python train.py --n_layer=8 --d_model=160 --n_head=2 --n_kv_head=2 --head_dim=64 --d_mlp=320 --vocab_size=2956 --activation="geglu" --norm="layernorm" --norm_place="pre" --norm_eps=1e-05 --positions="rope" --rope_base=10000.0 --rope_fraction=1.0 --qk_norm=false --attn_scale=0.125 --bias="none" --tie_embeddings=true --parallel_block=false --init="normal" --init_std_qkv=0.0395 --init_std_o=0.0 --init_std_up=0.0395 --init_std_down=0.0 --optimizer="muon" --lr=0.00787 --lr_mult_qkv=0.5 --lr_mult_o=4.0 --beta1=0.93 --lr_head=0.00481 --grad_clip=0.5 --warmup_steps=200 --schedule="wsd" --decay_fraction=0.863 --decay_shape="linear" --final_lr_fraction=0.0 --batch_tokens=16384 --seq_len=1024 --doc_mask=true --train_tokens=140000000 --steps=8545 --dataset="wikipedia_en"
Each number is 500 + 40 x the weight over its row's rms, rounded and kept within 0 to 999. Layers, rows and columns count from 0. Numbers have three digits each. The size before them is the row's rms in percent of the matrix's.

# v: layer 5 attention value, 128x160, rms 0.0626, rows 74-116, columns 0-159
# o: layer 5 attention output (transposed), 128x160, rms 0.549, rows 74-115, columns 0-159
v74 099:471529463572535423487502479457456468496501516491526540525410557487493460516547428397499532494524503478484474429519475489579508428506543501456481511543569515522464586480512558518507514516490474504483493542467510476521459534458461521464503484568465515488494470493495513570540460523478582563475509540501493535547426456522433479522513498544504465435444524541494529419517515476483455482570475606434535531534541435477423500472603512529469463537575506481463518559502499464471502491447455
o74 097:463513528541463508476450560519519535556467511542454531442551460477573471529507491567414492499444439579440462442509519489567509462542463562446516483524562468533483478488528548532554466476493450520495528527555526482500529482496432443461495559509458437454508438526508411545547457541440578482528489550482567510534453507517462503526445520482416475490490454530501537470520532444464492528536517535537523503449489500487499490532488495539436537472628463427516465540494516567490467551479485
v75 103:488521425493489458477503505498516453505464535511522537536569553498515478508519518527523391513528485530522508482506442462540534587552510469592539521500548571528525544465468459491553594496533494573456453518494473463438508484433529438470453534456502493498531489487484492534465493540469573451474571468500527528459471508478555491498456499488464501546519524528470501458485487497445425524532519497396431528470446436580456592465508433510477510577446557518470502468535505477414529528457543
o75 103:495406481494461478561440487479490465532471529461508486556559506392476503500479566537556428566448496550433518497535497425502484587464536443531580532513540496509481584532502456559524470458560484476522490575511497447494506471494487481491546463489480470513552526474489506513424521512401542417545540475549572477520480501512468437528472561505483521469481550490512515449605496433434469461444536488559487487454475516596491517523521482502491470461491515540494515546520488521467519522509479
v76 100:428446493442485511465546579577465463530489437515466550494476578521472477621551511546531488485463443555461540505501469492461468460484503439458578438554467467559510526502492555397511459494537424516561516479510541444497504505549595456543527482492494474458521468483443445481523510515573502511529440481527544527476512494546473489502517491476480552501517476505540450540496541544502499498489521500544507471445573473515490469424478437483572566487543536512583547460495469468481502553467528
o76 100:497451517499497458466478603498451503534495516526531520528430566519450518508507535537498576492551557576450511554471492467441465570549481505464519447440449541521462547458477468443582500498478551517518478495511531489489483461532480516504554477457478517533492516469609495459506439570506514507458499529529463483449494517533489483424406459492508586531429514440445497529515502479485517489569533496518468459552486451537514510455474427461573479549555517492541599508527470438490510434443508
v77 098:516440564515508489555507447426513529543435420585438510492499507522508516581480475516466444455491527444500535547502530454508499472479479517459498471474568545568534555519474464514489437568518536503506498557454506426498466513472502536479574481414548453457464468553488475464512462545567512464558559552536463510492531524496477460495525538514471490553490573504490459504457495462548426408504480538505447534465504498539498476588476485484550507515460486466489573461518520557523461623494514
o77 105:522547539495526519511527553501568490499520518540495501475579500502448527490464515554498492488467447524482527542529443495475459552494474584473508448463537513466523579535466520492454611420466472489502479497467528549480515536472440489563570467573373491512509519498468541505477470486561483523536487464539498581476497464484450488530454468472434573483542552473424586449494507477542549416501491451452478443494510481469481483509489484507605471487424556503528515466452507476506441559491527
v78 100:500453521541445472504457487485529518537492522566492531551470492471389399491528483472472484475527444538463441559467488518452518491510551516494491500533595524541553496483513519525521509568429426532488451502430542557542495496537512477465475530460536504505542618494494573463563539508511438506520551486462480499547454429546492432543539515521452491591526457555479481526472549451495472475518509461490519523441437527495475522472497539414493539452527495542511465497410517440453536507505556
o78 106:515453484494518517534459514446538461476466491584451487505527573495468515454455488599533423526487482478501476500566509481508525497531493563526492428531555551483555495463531482514498443531477424417513492526574528467513487500537464529571489573519483529475503460513520531517438527578456460462435446481469515480579420443512492434460571525589533452499530524541476500520418528533490446425436468467528477499537465517477491564464538513440530517510528560485516545505510517469447442530511556
v79 098:504405527520516556497539525536588581518460460470527469427556568483555544472492508535487479520483398471444395508441524482504566486462493435511515426459519521538536552503517488469456428445502525488508463518446600517406558494522489508434465584460573503529478503457518499504486521524514490505409433495497496490579518556462493467430477500479497489515451548501526538483503504506475505502441532494479538501539465477473478461580476500488477488517512512538539555467508486519530569495471440
o79 097:530461552507462523487578493498494552465479493520503396442538466484525489512456539488473477476539450464459507522516462473487521549540572461497487506463460472513489472463502509525467533468496556559516420462500540540469542522509484527474532554415451601516446514497589513480434465480509479497485520535539514454555482465532484486455484471472592552479452460459535595526506507595587511467477480542463433467518499520538434448528481563511449467521519511575539471536474550413536516543485440
v80 097:396481456485547530525491454591543520541524486578488528554498490557493462437490497513485520493553524453527465526477559524472500476506464529556540508518539493468482541473482489439514465553519514410473482515527423544523486450518562493397557491539449456497527486470533523478393469528520457444564559438539532509488468506470483495503488438528453574555518457533498543575501435515501520491450408543497527486491468486461448458543499552437577517451516542519558457519453541457512493488514496
o80 103:507521552462507461558430489496607535564473471558445505539444543424461492505497491438467470469529536474452491553469544505490491474518480470569462492512438556547547473546509505528546448557510485412493453553511542487482539512541497538497459508460477580428511565531419537516464510500545528504489409504499539507479487488560501473526487485531489493502522533493454503513491435462557594508515488443458476440509498521455489533474506551392543474437468484572536443506468590455536524492506529
v81 099:430485478529422492497449511511437533468530482504504500514517474540399532432468476485458455487517480513476502531489482433478449530526504510534509532574523517472448499539564478478519538510477489501625548453485514504572452464469445480460548492450477504492512534496512450472517490503505569395511463496549495552534592498527509462499477456482492487432495579553488528570474422485465482515531553544561486571550527534550557451468462437589535520581514499564515511504471563538455503513516531
o81 106:429449475513455533503497517603561552509506455536486488526462477550459478477449483482532484535500432500435467483471553467523522501510523487520449543474551439520426548503531527408518475482579456508570507509438502511561449512522408465598521538542527433480532495481531503549474564538512558525441460464520472528501574559461564492520532480459487460534543511445498423487471448609431556472498523507551495475476497448505549439471556481517512490515485485519489499467522558450461509486499510
v82 095:466494449475464509505537468490442601549504507526511540527460484539528469503492530418452480464477557521457414486417523448535559518543452480437558562448548555539505513474495469455445463478433509480466535535585447494489515460444483438503556493499539516456534511550494518527540526489431548555479564499495584561501449524441477536500432546486461480440419462520464494516553473504497470523547600520524516532494534555475512562517558509510519554514559507489489477427474500462537482535496479
o82 097:496485482532448572548430501560474473495484616503544466531465531490508394471478484492508444507544532495512481521511481474452447499460497595461457475576548509501489555437483497507514430441517460484446511541437454443563473491491505484492525538543434516466542536477525464588575516571490537518441493526540525480464482519475449440522464494453523504490515506513443494499494501477543527484586572457535493476508540497509505548570459579540469469510463492552481488523502554477552417559440453
v83 095:509473469420517531508472469491418493464477477459538505452551549502550485523523591488505488470566522521525518512467598532534512496540551467558504520465520518451537438477471492556436530478544538511528460521468472475532520516524485441459475552529508545475490465532594551489487587460517479484585488451454523437484513468511525483510514545507391519611432556412492487545494602489541516497470547434498504513569501508473486506436471505548467514451481491453465526485448536507469486486447444
o83 095:532530515486484503510489485478552476480512450527504505516545484466559487464502553432559479475466543471541577497545496469521472567448545503515508446492544553558469562419501489538473465573459527475546538546468505501507452545474576546570495508494502497559456558513564545448485496384494421498491516532437556543449420465482573459518495509481535505515430490532435481449413514492481512509485520484515557572474470507507475484479432472465440516569475448499411476579476504556519509476485487
v84 097:481462502584472538485431483489537539532544510518488544458455595520505523538523493476582569476488494502485504453479497570442450469517456525522459520567550468428429466518563519544547484533491519493461489510473403444465519455480487538585467516491461473491442492429500438480512511481496435539450471503576465446491614551512507477470564506518501504588481524449482538536492530488525451532481531572457437549493477422535499481495541534454517483453492537547474489499489466498444536488562546
o84 101:438531503524450489479419468447492519482518468465517500478533503530488490554527474481560525513426510509471524528490426560535454518527453562451456501514436512432561421515533534473536547535527433513476541479507474490490448530574444510513495498442487478576467501410492403500450497503495463536477569498475532538489482470525575493484462496573497459498516436489575589506528476492569567572445435544528434511473564535519520472457571488462528514465520503474538492530552518516497432522514563
v85 099:509462531553546533455565552452491517598453451548493432525463504577574526487520481542516535470524411468490514502450445539439478482551538513518536521494453491550493453521484383470505540507548542469591535495474525538473476486507521411466526500549515534517476562479466527521425472534486507569473516554442531464522524585469510483513497479552478512466512529512542535482519533483491524488490436524491397517506460480455452452476483537485482520415572481519524501495419504529487523573571507
o85 104:526493525471480508479453490556488504507502472577478404445488511483488477526502525500499598456517484547460455546495505536453517435494505536469491539500525560503490525526562475549540549480521491566496554518493564593524495411491533436476532511499551488516489558521524539536367476495520525526513487559470449482448481422509523474460463585535475507450533494551513427517482462453582526503485456485498455497484483464515457434500431475478521538412553488513482460493527526452604546462535443
v86 101:538499566525488429526466433497500507460541479476551488413494485502496421485473468490452529430535570488463502520457481552478541482516574497544486456439512475484536544468541429499524506515471462543478436519571480483493480510559416463488510520509495573578525491581437506434529455506457527461537523414549499554495507531490452534538505536535557528488462532506612494511548530506542483489504464560490491518481516454536506489506557472481420504535465572439579535465551563528457467545478460
o86 104:519546501446480505508509529491528441606489520537533481492529423456518521501544435547543501467517520560564557439499527438521561555456494539496424521487461423490495523450546462493537510482437398540452499504500457501522498485438416495511484554513499547543482538589490564492472504553485444495516595561506517494473458499540446506589524489519460530501530462475482571512486512566502543552520585449515472495469510515489515491491524427471528457454438504465488419444464504476433494496511481
v87 105:437501488521450555500541486482514562441531522522519476528540527508489544503457565462480513460521442473493502518472490514544521453475487463523509447456452469458478488566469448481454589535461557489492513492485536562450533460546489518540589491530581520499493538542415412484460507440561533513525458474570466433522434428560474508552532465458510435493490504484493543540525498483575503462484429488472556437478430484549469472525509492555457512498493469608500522538532481425442567511487528
o87 111:547467476480513591517498441563470554416500433503489563468452490488483470524544496491510440475484474468422483481503433488443546536486459453489440427497486530461459511553498483531488489522455551420536449473499589529444505474476469482477442550529527491573514521489504513533517567491556527469593516474468485498516510480531495513540496556527506591591489405459544495554521536561513532465467501498489520455574481515549517491406469427511519522517466487571489490524501439482481545562504549
v88 094:514494498522557485493476516443547579536509509464517506481495511521467443496445403486516522579482540502517521568472523475542536533475505508477466534491476497569482483555533466471436471405512514493486405500476492446495471488622451449432496502522516511469488442508484511517540440431472461450517513460536457460494526508494491344547531511486482462493547520533485497575443483460498490460484530497569487475485532564523499547506531439523525556565572546539500575478500465493532506461418538
o88 099:464526463504512513482497640494571423517553468525582432474438516479439432469476507490471417534478517472562481508515523479498476518536537456522498502500488477574496532474506486429511532407572478451505443504494509470555508456529468471462561495570467499551538487525522493445511468457557451507511538556473485499486512495536505454534588472506524458558505447513491526454465547550491495488481503493478507493605455604503450446498588527527499497549453546487459463526429536526501487476457525
v89 098:516541475527508469488506452509484418510525425482483525572449505527440482499509562490527520565475498520483508498558475461448526421481558496534516509538515491450509522510426472454443430521569506451563510488538503525480531517477607517534502516478535541497533457443513517421515496502513536444527545520489532502577546548455479525469508536445449467491479517523480465429579518433492523484582485524463569555507420514586524493423479454445497449426442474448540556498566500443528490531484522
o89 107:521525596515488511591539497497468539551486499506449594575464466508471538497551500590551500509434520476458484618459503485524432473486561478489468507546518513523452559480489441469494514471497529468482527514555536479522487491439490504559446447492509530471484481514447524465491472485481498502534495572434480465628508530504518490506407526488440507477383551446489501477489509489516426436601478544462454508518441513529538522445492497524483527444520495479524533546503465465508486540473489
v90 104:505524478486411492540421532511472444498523583493513437529499502471521526535520423509506514480541503513530549475518512481476481554455469457446489455519496491547494484463500478468440481514485475443497450561530464613515490470547541538520477541523486495472514541473437528510518505552447483464446519480517589481534549456445459449527476424515503476590497531416533469467553559471465445584567435426475474504526504525564471493477527511540541446506476557509443442497547492523450536497588575
o90 102:554492440505465464514462461426491512498486484440473515494475537472465529494463558598562504531437474500527497573393528488466578519489476546482579525480557507529514505531557515460463455551471481468429488487520530590505507487461552487528508551506527506401509454426538442472510482519486408484534479494514497469528489419562490421566507476545564452573545508494540527509543531445530555573501501492429526517493487460532537503487515476515494498480482566435463537480507461473532510424526500
v91 104:474542588542519520492542490489583568494464463529463548544510518502527538555485407437516529598531424434451486495511549444541472460452515554567593528474526506430528521488481505482524494389492436530489509425461475500490466551489547563512565396476505453540459466522502492487502529452469424499536475508442464469564539477469530520513484492551463491465455508503532491487497567491476460573488443523524478504517511543482538517500530535507494506453453454491551515475430476513556450521522512
o91 102:504485495462510476528465478458483486501469463535482454480467520493457478518513497509416533531569561456447522561502506451528415448464514583469473544468538542470447474510474639439538576525511487548484517515584495443453499509390515503531550473457548438528457497493549481514586510466525577461506498525500500505501540487503544596407533494500488505529458490468537567474486485547527478520487547473490494505469405480475478500554526574485524461454489472474511530457496509498508443576514553
v92 098:512484477490430507474501520451454499531470478512489475528542532545501428492513477487529470493485526459503413515510502473497475449500632499448489515455459510554497481373456507443501503499508497533475553522430485517462506541519475476505509395537487485503496508431593527472578492584511545526463511486515506509472592520477479517525429506460464498516539470470505505494448534507551459475507529521582529445490524475643498500545541470441462613482492537503495522563486442523432498490506501
o92 097:517445479560487520522501479516493463510508419505545471481492527587458475465491434485552443471534455588493484493594520489513530546531538483468499518512466525485463468502442508460513562534498420440448565522469468518530510511516569550516607509454480539529467489462492537552526369563499522452512472600513525487508420566525437455481448485532477482484500485466455496522507448450482484494490503509499536543506484506535476500511484503438579540544486567455483544550490520461404542519534446
v93 105:528495545438505455515449582466452518446524427521492597474491445534379543470477475498521470515530524443530548495584445475571476554546520464575538493482517515438485494516460540526503488466502457519413410496482534560452489511540507531564491494514546443499492506479438427423488528574527495541500521480572498544519519514568425558488439527495489497505483443459523527537509524468493506446543525528528516525523491564486511441473545495508513443473526516431479474478428508474528558481480470
o93 103:537516554477494526419456548466491522484419506487491531428455507568537528548543525465549415494520471475547597494562457522490482486521516484516501550547474513505506479511480581477487478478454479477526462483485506509454437462470545531472402550535488482481531515501513524495538525544405477526420469523499498529513554474570547464523530544512461554541515534448503473458490476497454513517464534544466476467513497502496523520563454530496598414504535528428430538523424445432426572561482527
v94 100:547562467520494485525486516454527501560461491582521551505582468454541571471502473529478499497471477475558482543399452490447492487547538399505428509581473534523456463445471439456474494496571484499552500486525426564517530479511491540444502543495485495472517445546507498434485471485485493480506506411446500495524505455471515505556543565530522573526466398472466551434487520487497472545509568526496475490443509474516451519499525567483466479534500482506542438593523562552542545547467482
o94 099:483450430453417462528514512473481444557550485504522503522521504546524456533403536458501577526518492567499459507560533483428487496446593536493408462556511491467523477472486517542490522551529504508492539567593424526467530481534520551483479485525498486464529530523451535460486423520418442541503476408535520490546483417595539470535466554513518536455486450492442522466483476508494538555474510523486479434489511455522533455500544451549471553551531492531526422538500486506507545476487494
v95 096:432509533523434462560443565467505463505544472502539533477446510512558633436452426483469493510509470485469564482523495471544501565480486479574622510467514582452552527468485503531526478545468511559448528409499523494556488510510500535540469440468447494464590531471466492498500490485477515533548483462535479442457500492536510434552466527428494533468462508500509500500545485536555510421502550504472471527476452494446493509467499444464539581553484494481461554561449550517477519485500528
o95 098:585573443453530431498483524518550482502513465487450474591524564542502557476477464495477432546521448519461548481535491520548533531473424488517556527480514523444510530523474516433592418493480420533498502517497525482539425442501496515497434509507522448465552510471545511471527504503485596564516488414561503438438510413485554504514498534498484545508478449523507523458498497538507488469523599584542464458526539475504450474475486450486481482540487531443518488521424515467539552517454497
v96 098:484397455431506518516457501521478460496513527569505528448457464491457492533479441527503530502537479518550469525471447485501493490498486505550492480536463448541522481486536437530591495531448521512410462487476509495461642525555479583438488534546461520445494501491522492601495523493451566487523495546406493554460525474490466428496555516493478540446514517497452406450543523494540471503583468552470476532460475495574488480534532538456533440463492510493476508539510443428498494471529535
o96 103:566512515457524454554451473491480457549479509492459460508428512485499464512506435530505514483518504521449475494452515533508509532519445507520574509495519459521567531491541525583464547454438534462532466487569476498493484521515527573456533588574436452540465425504533516522489546472449425519572557483451458448477455432494522459547438468552497474540503482523450449485544495496524445511501417528497472485515537506555499497533478521524453563471506502491485535502527527625370512529483562
v97 098:523485429553440504554477504421489489452457509438498458395454450485594523512589531479472490543456541558522593510507495493482514471508499498426504522466520502497491504497412482490475512524492470547486515531491508497454457488457564494448495500528469492569527477502497479510510528557432453376423567517475516556478444497485465500529536517514508555493514484506492539498492622488518616513503485456514529451424546527480528471562510470574510493523457508521477475495451429483516489543526464
o97 106:514499554458484518458482479455570507462558469452481502466539535486482477478581559495506566498489544547541476474452488484482531589472506558538472516505512484571510519515471469529481536477526503504397545434507438541545515500464613449444445490539469489520521507466494514489537484558474522377455424486515497501505518531481408497527461562511529455510541493441449487513476508533525459520500480453486562492509533499384453527508559510476459417503602527521477557510569471480525536480507478
v98 097:468475507549474439587504445508455547489411505501465431542501485482533535440485519518451449527463513511554480410457503554517555470517431496504520480561484504423483523438536492494446474555488465504526485556493489501495471588587435504538559564487468538481487489455493581496451506504464448468517583542502503555508500443593506449484444461471517581525476501520496506491529526487537504512559546545431460516500499478598476521502450426490443491500496538474469513521459456447559553496508472
o98 101:516449538532495463484560458481533521573494484380461493442500498429439497461487449511507504591446456561467542482531441421486553531476456588467459519564523491469545468404498466486546463496527487460517507507501513480533503559542540552465481519512447489489498500514484569559503551501503405485516531509541495536512570490538493476486454482511472479513525440500540548513501462473546484460431572530480559488514502508486559544476439499553445521479489535574441460495457562489503592478464549
v99 107:412498481488553514530436568466468511436550536558531557482526436553511521531577512494481466474440539560450517485454522523508409427465451501463469475479475455515500476491501529525489453506537523525473514508471478551523541515496474440565443478441496484563474584501458415484517500505545483541515538535479507511518479512515570465455470509502475546527442500514598533559474515419519539524540439514508495517409509463507415597516463505507570534446484441514546468475501422539497487527502535
o99 098:429506499492532481559476560515497525440539548562502503434556508542459438466497462519500514491472539586471524476439487551458455527433446484446512509513541465476478501528456482521534418552506537511511526498549485519457426487458587528488540567507533510499491521476473458470535478446528427427524505555530438507413495448551466513491513541469480495462504497523560499519431540500514458529492418514435507536496603510447454536462506546485619506501482501545571555478502539470466543496469551
v100 098:474522498465480495530549446439476513486531533501521448432515494544451491541440521519511574481552481486449546526529481468483560565550559462468505433563448481526469512479511523561563486499479554560580503503488428447476495510500552500492525550426493535558518450476496495465566508521488495565465505529504493603518576527460505506434493543489416481494489516490404509518484454483539479523482488476563473541533576436526517516417489506486509407548488603446494507501462476479416531508521473
o100 104:468466525499505561528522438477557469568488511425533524512476475522522513498539547533504512504481461519416492513525491428466554524499482495560595460497469499504453534432539521533522568502466551495491600523432438559512487404543465483585577528479491495562495542499469393482453514466464448446498470472482518505494521493497528488476503470496509484470537460478461513496471461484481453546575492543553469606486519505561553407521480488509572497537525522461472512466412477502482473571458488
v101 108:477455477488479527531439510512533525433477465537540533519479521478494461514458502515516515488478604504573487452466404527559514495500501542512508453464488492505462430562460519525523518472541417486532437523549502396486453478435473518514437537600469519554526498455518491480457475441530514519477445573477546501503527540616487526528502505501586480511432552526450459498521567523508457465398484503503466512486479462543550566445549553504470476437468477542486555550455488476482515508542480
o101 108:529515508420519442475495504564515430411425501526527528469472469501511473441514456532519638554492626518536545440468433524521480463531565587492472511471492469500519483446573451549487498503511489437532537502506516488507496497534533505488455470564504544461535517434567470435489521490554471526586485541516532520428499452487568508523482493441503476542505505485519511478539422455511484468424485526575481473474531539573483486503433497487510462496527468470520463534501479528448468554509517
v102 093:496601546457553520524549503479512520485477530556537424535508531436489517478516531555498469478507475519515437515490521491521535487509524463483485561482547487462478494526529479453484476432486501503466459542431512421490481444560562571503547507454565436451570529452525488508510390583503504464507497481474521505541526468510479493481497484475518464491544464479516503479521524535369485462474570533483498494532464617564489453535584515503447573515476464400546431493526540522508519537485538
o102 095:536503495449462506473474525580476471515513508485560496447543515454483530459486500514487427451488450417488525582532538516521523533572617524446538522521475508446510432536479471423488492484447466485537423534510547466530520482478502493483497424508575480500483520513449567476425384563432541520486491427532498515526534554577521486455505517497526506477499509496498519502535497488531536531495481430506593427469443536521512510552509549586455527544504477563536542439471469503463464491494498
v103 100:471496573519512534563475498505421444516487448481505469500463456510560522521517489507530467479472478445594486535558542477479553513549518422490512536458462434565563519497530477506541505508554481490546470550378508564497533523443426514466424471546502548564503431455437520509528489451508504477423538584441476487442539450476496534502515474487492443564523512455508531523484483528440527465488519534503517525474512574520483489513424511482436495521537527459610464530485508547471571481504475
o103 101:471554470478474472470556546468473529557513491498482539499519401479559504476448473539506548404425517538591429551448566523500609482496521446519525562467455541520490497554459472452533570545504498448475493555462536601524494527467556470457495466425533495529534491542538530478502532543501481470473438508532494553469483517508533506462460418530499485473485506510420460526522507542470509414447504553513504541474472480489516480503445515502543533514528515453427484485397467520519517566521506
v104 103:433515480505508487428456557520522450522535572566499479453492545525509539520438520451399506404418399510516437442494488518556490549486485490504460521440524559495543499523508533453496518523553498514539481447501517478512474541552487470492437514518561507486498464494609504500584485512428525434528535558482496494519416592528472504565509485415547510501475550498526472455455463492529490534499490547488566511452521516470552501513452475450507503568535482537505566530511477429489465538491497
o104 108:489578469511493442516526482561501495437480554499478583487591569557382481549474486454418467502507504549459444456418539489520520531508498499498523512525490529481506500471558417504519496461516484533585430489458451505541546496540420506510544513522554474480529470506555510523553526481544429453460470523471506466491430570512482506517535486523499531473506490494510603441498496504489458442534490533486511410465509481498523524512431439459439501492539567547550540517544488446459539558477488
v105 103:515470462497450498424483445527457607558549580500495538484563443483502397501551515455500508504472376494489464524504466556480533529413459520464460481531524523519464488440499510523480434509524507484528480579508564477518532522421491530484539495497486535460527426514502502506497457603521451521575505568470544554552518472547536467492493495528493430531553507541533431537480544525506475476508479580521482487490423500513496475438536454529467529511563528523538480530515460497545542502462440
o105 106:492521423565485578488483426531559538548464584536492506481487485508504470451504517575491580508515528541454530465543452535498442513536494510474511510497513507531545493483540539502509524558524547506469494567508544455507557549470380582435558526519442516529399423472518476514460430514486497544489462583457490528492575498556522477467507459513496498474516432482486485487469563526443495414472461443475494464424502504513490540496471528523461576427507529524510459508485473457478515518515424
v106 089:510546495461483464514513514496494481529541454458511545523475501492443551499478561573492547550470498520467509510523511546506550502498494558555582446527493592503479539518531575534490532444484474552465448565469448495488535486498525556526399416526551500483469490480507489506468577451425582446564546510441523406432507479512482504435478462506476559544510441452479522474486493523419445508493556477504502461446542514466457474535454478433516551524475564520492529491527474442522413559479469
o106 091:485518519508481378441488549396489493518453513398549463496469547501457523463539497467541487538530484520570559467479486474504546569500475486524494475587500515499556496571499524464557477440506556539507457511504496436489496509525565498460506456482553520479539448498483472482522538473432494485559559427444542487528497536504545499510549528522498581531403511472493496434502501446495484444543491543538533472389483503506433493525531528452586504520495409509475541484560536519516452512503489
v107 095:457465488493449517559473506569511490480586535469459522497467531514522501430540523584516516462507508396512491472485512483538519527497501453533560495450526473527453524489500514552471524450544466524454470489561455533502492514492485522511573537497529506476516495521599487486447574484550470505466522533459519454541462501446499464484505487458515495437484513485414482540450477497579537472509540452522480631489576464477486544529386439503519534570582463542560434526511444518504454537463551
o107 101:491547490553470479485567470470503535578520580449434506541479520498497489434459557386528557502448426503504591491524494522503420456501493481520529430479518490570441498439531500482549451446491520483484444465529487548478470476480493464485573471497535483464553521553543473538474552473514500508469456484491566504496497510518518522558451541477531511509479470534484417436515452550515501464505522538479482529537572491478489538539498493344493528543474508587540502512473539469460510574468535
v108 096:437436490563498492508460519493502484532517503496535546435454440523495549479504556437502498475455543515535433462465482465469516582449502502582511555533504429486431559560480426500467545496448509550520491538583469459477499498515468539445481437529456524480482452489445532476504426505487413593504435506543580536519541453578473471518510494524550446464484481463501529562468477539468425496515518483426498441463497495507509545499454516511599518560559485457457489491519507530498471465508555
o108 096:489504529518466528456431527479492573440502483475468542525480521472584418427502483525478545535482540508506490498438512536472437465531426498547615505519522413486460505496490507468463521541560413531461501507462506488557497480568455524468442475615539489484464482522528524516541509516528430506465496455453536435465481506541463505561473497508462474474553468496581518503521518579457593486482521513524500410448530532551465484546491480556549507534526486555471493502476553473491455428551520
v109 104:553469536497490469551488519559473488448482526515507566507469416413510447456556440522454480512472506543478542526478455542546565519490512503480559461558532455484487505459556474554432599489586505492478545493517487469561516504533442512478483514468481472499468544425466418451575476480569524479515477471495538471517456516519489497509514484490477563570468541479421544442427514463501553482500458555511434461484435543557501482520491508512576480435574507493546487446495484488474477562535579
o109 104:464480458554446515509467529565528499558532438500503509478439509490508526500545449524499522461476532440521525535467467625503540561459522447461551483480519461508546531455568410508468551460435502513518501471576427539452483495492558480499478488585511440406549515503545540455430536484522537495489548489500500512470489496479540479489495520470480489432491489535532540538402621481469457505468463463502512441489460502555541528516491517437595506537479500455504457492484554480509533519463574
v110 101:484508550550446538503481565488499470511547427602496473394553500511525504478435451529480440526521530521474483493448597513572539478525559514495456468543527447518495488495425516435504537472421529435483524446497513471486511563508467530491512515494559558541487578520469470477551496467445526402499503560564562480508475509541501511501454471503434538442543455469473506483533542450555480511442587518420498469506563532523476534440489511452506504499483519541500506503546557494500469580513477
o110 099:530513548528476480511497549532491472451501473524521485462523518515401542438480566471473472471526483494484482406424565478452483544500539545415482458484553453453519515555524542500486551484462515415511621479461506457508471577540523470524484496489458514433552478487476509557454533522470459499546504479506503412515469525522502499449497558480487545481536446511506509542485446583561471572552560538494513528475458509618470501500477458524540496506435552517468487566407519482474515486543492
v111 097:540487514539495522446501550510541450497496538510561429548599462464524540522469517488563510437450576527518528523480472470493519462454458554467563477497495483474519495490481535518462437535482468497508467435532512528470571514454482518541502367549497535531465491467547537452463489499438439540496566515528448459510474470431430493546595464478432485481443525551556473514463545546456556480451560498452485511489443514533480460462491592489515509508553455451494421556499481532494506543504530
o111 099:494545456548493528565532459512542406484475475490557497540513522493484497405480472563433552402496528516566510534505485450503538452511509525438545572498463502437507491555490582525412463505489500506459452514518544590535519486540528490549441411506546426519472488433478454514585531503518527484557540552510503486496481449502456528481538492560457504498435550468484441492451534482568469485505502471461514494540525555477507515493481451417457476505541462522548420521489519501468552487537550
v112 095:555444479467445450510455476459444421476483490526532572536467510497499574536475530515506500469509525522470473548524524518576471558431522541528457538543619454444453462470493490501498461510500500502452468513533523533543451493473485441479502469532511487469536502528507458551551450433494453414557499469522537518429499490506498491562502591476578495495438487549568434433483457453476549416522480516482470476565498478483532533552452528521483515473541527515474501535421497588503487407508496
o112 100:526594458475563477517445531517483556468535419527482479555550541542505485591505494490537545503529522524577566467552462554565451543480558507517499512504593476475521408499483592500477475384546439473522478512463568553513497477490480487506505511514457568460541435472496499464488533468486488463479504444467525561462489467452500524513464538500454440498489471476484502499452500506394541516498491523442485510507418507486526573544511529465423544503507480487522486462444558513536513433460487
v113 104:487563465541471483511457535508457540437469565447516466565557498511472506580486501449433521510504588489556490456510477524522480498433426510492464575517436459554512504460532553487491489520478594524494488480570545494439536451495498508539410494468535431476471505517496432525487514483457492500453466471529552481524534506500428510490578515542534497536536494537560501497542463450477487460480552508456462542499520495471518485384512552537555461513588430561585473513480558483508455463461475
o113 106:451441417530447484458540535516489474383533512617519517524472489557516430493456501480471470476484479543540534479457474551562465522554463464443506551524489450437517454492531531554425493445493601421475515502556497466566581502461488471462490520513550455524416524482503476455580560496467478494448543497507525534476557513532500475507512519481484516535503522572552505565529465470480523501543515504460453490490517552523526529435546454497449448413546504509475503530508515515561486532465514
v114 100:510511471509565501436458487447522485532465434525509478461514482537508521474469484485486435495570543456544485474525463579472596491425540492486532492476497497450504493532427543538539458501557408482497474418513456498529542499458509509501448522532517431396487558509509488480498483563482545497512478550459545487517539539494486505483536575575600489544536420529536495489437516480417562520485525525495484469495481465531500475469510448507443573511451501562459567440488529416495525471518579
o114 108:483491510429446415557508509470520520443465448488536484491453532520516426556502418528531448536574523438566497504569511492520499516619526506528486444505517498502529536540529495580476506473531492514525530485490500495507477483444532515513445441527476506493484438504503520458457451566551542523560527562536525496457530514592523531471422454529523470496452546483517416482511523480466510483480473529418496535428485470468466515421543452590447489528521546531466493506550481400476515567505523
v115 094:513521494480481482454527460547450471521492491413536539477495468444493458547448510512489517558479455535552520434491552540540627526479475491556484533464483466509509478570546490515572522437526486512501509462511519568418447529516480491511467491505482472504420487533477496480408521473405488516472573436532453517558523550519510466505449566499512540499564513439533590427474524525534460529482539544472475582483487493483492483497461484456535538527521500529498468520538539523447421512583589
o115 101:533467444549512476483535505522476561590506549487502480541539506484462497538516523474510483484467524492499496476507501487532571451472408471436470636491512524445471506469494538547506508488550438546429468456466459493479493452542502454507506435555543444511493515516545563434479556526445421534514545526474532557537437563536490463470500509503533535499499534427510460522503521549588420564411527566415490539419456514522496478476526475494530467475500512514450499544535515468544432515507487
v116 101:463451547469444531491535472487550547469460446497435519471516532510423563471498511453535515488493513526549435486418531521477553508472540496497492491518576530443522506526505467445523481489486543529505575463512534515494453498480499464504539541475521543593423494465447491552535605518532483501597573511431434488457470559487474416456535444497518534535558549464460555532525435557536446514498490542549525469458529532463494519498494513488523503508522516510533450533485571507430569531401500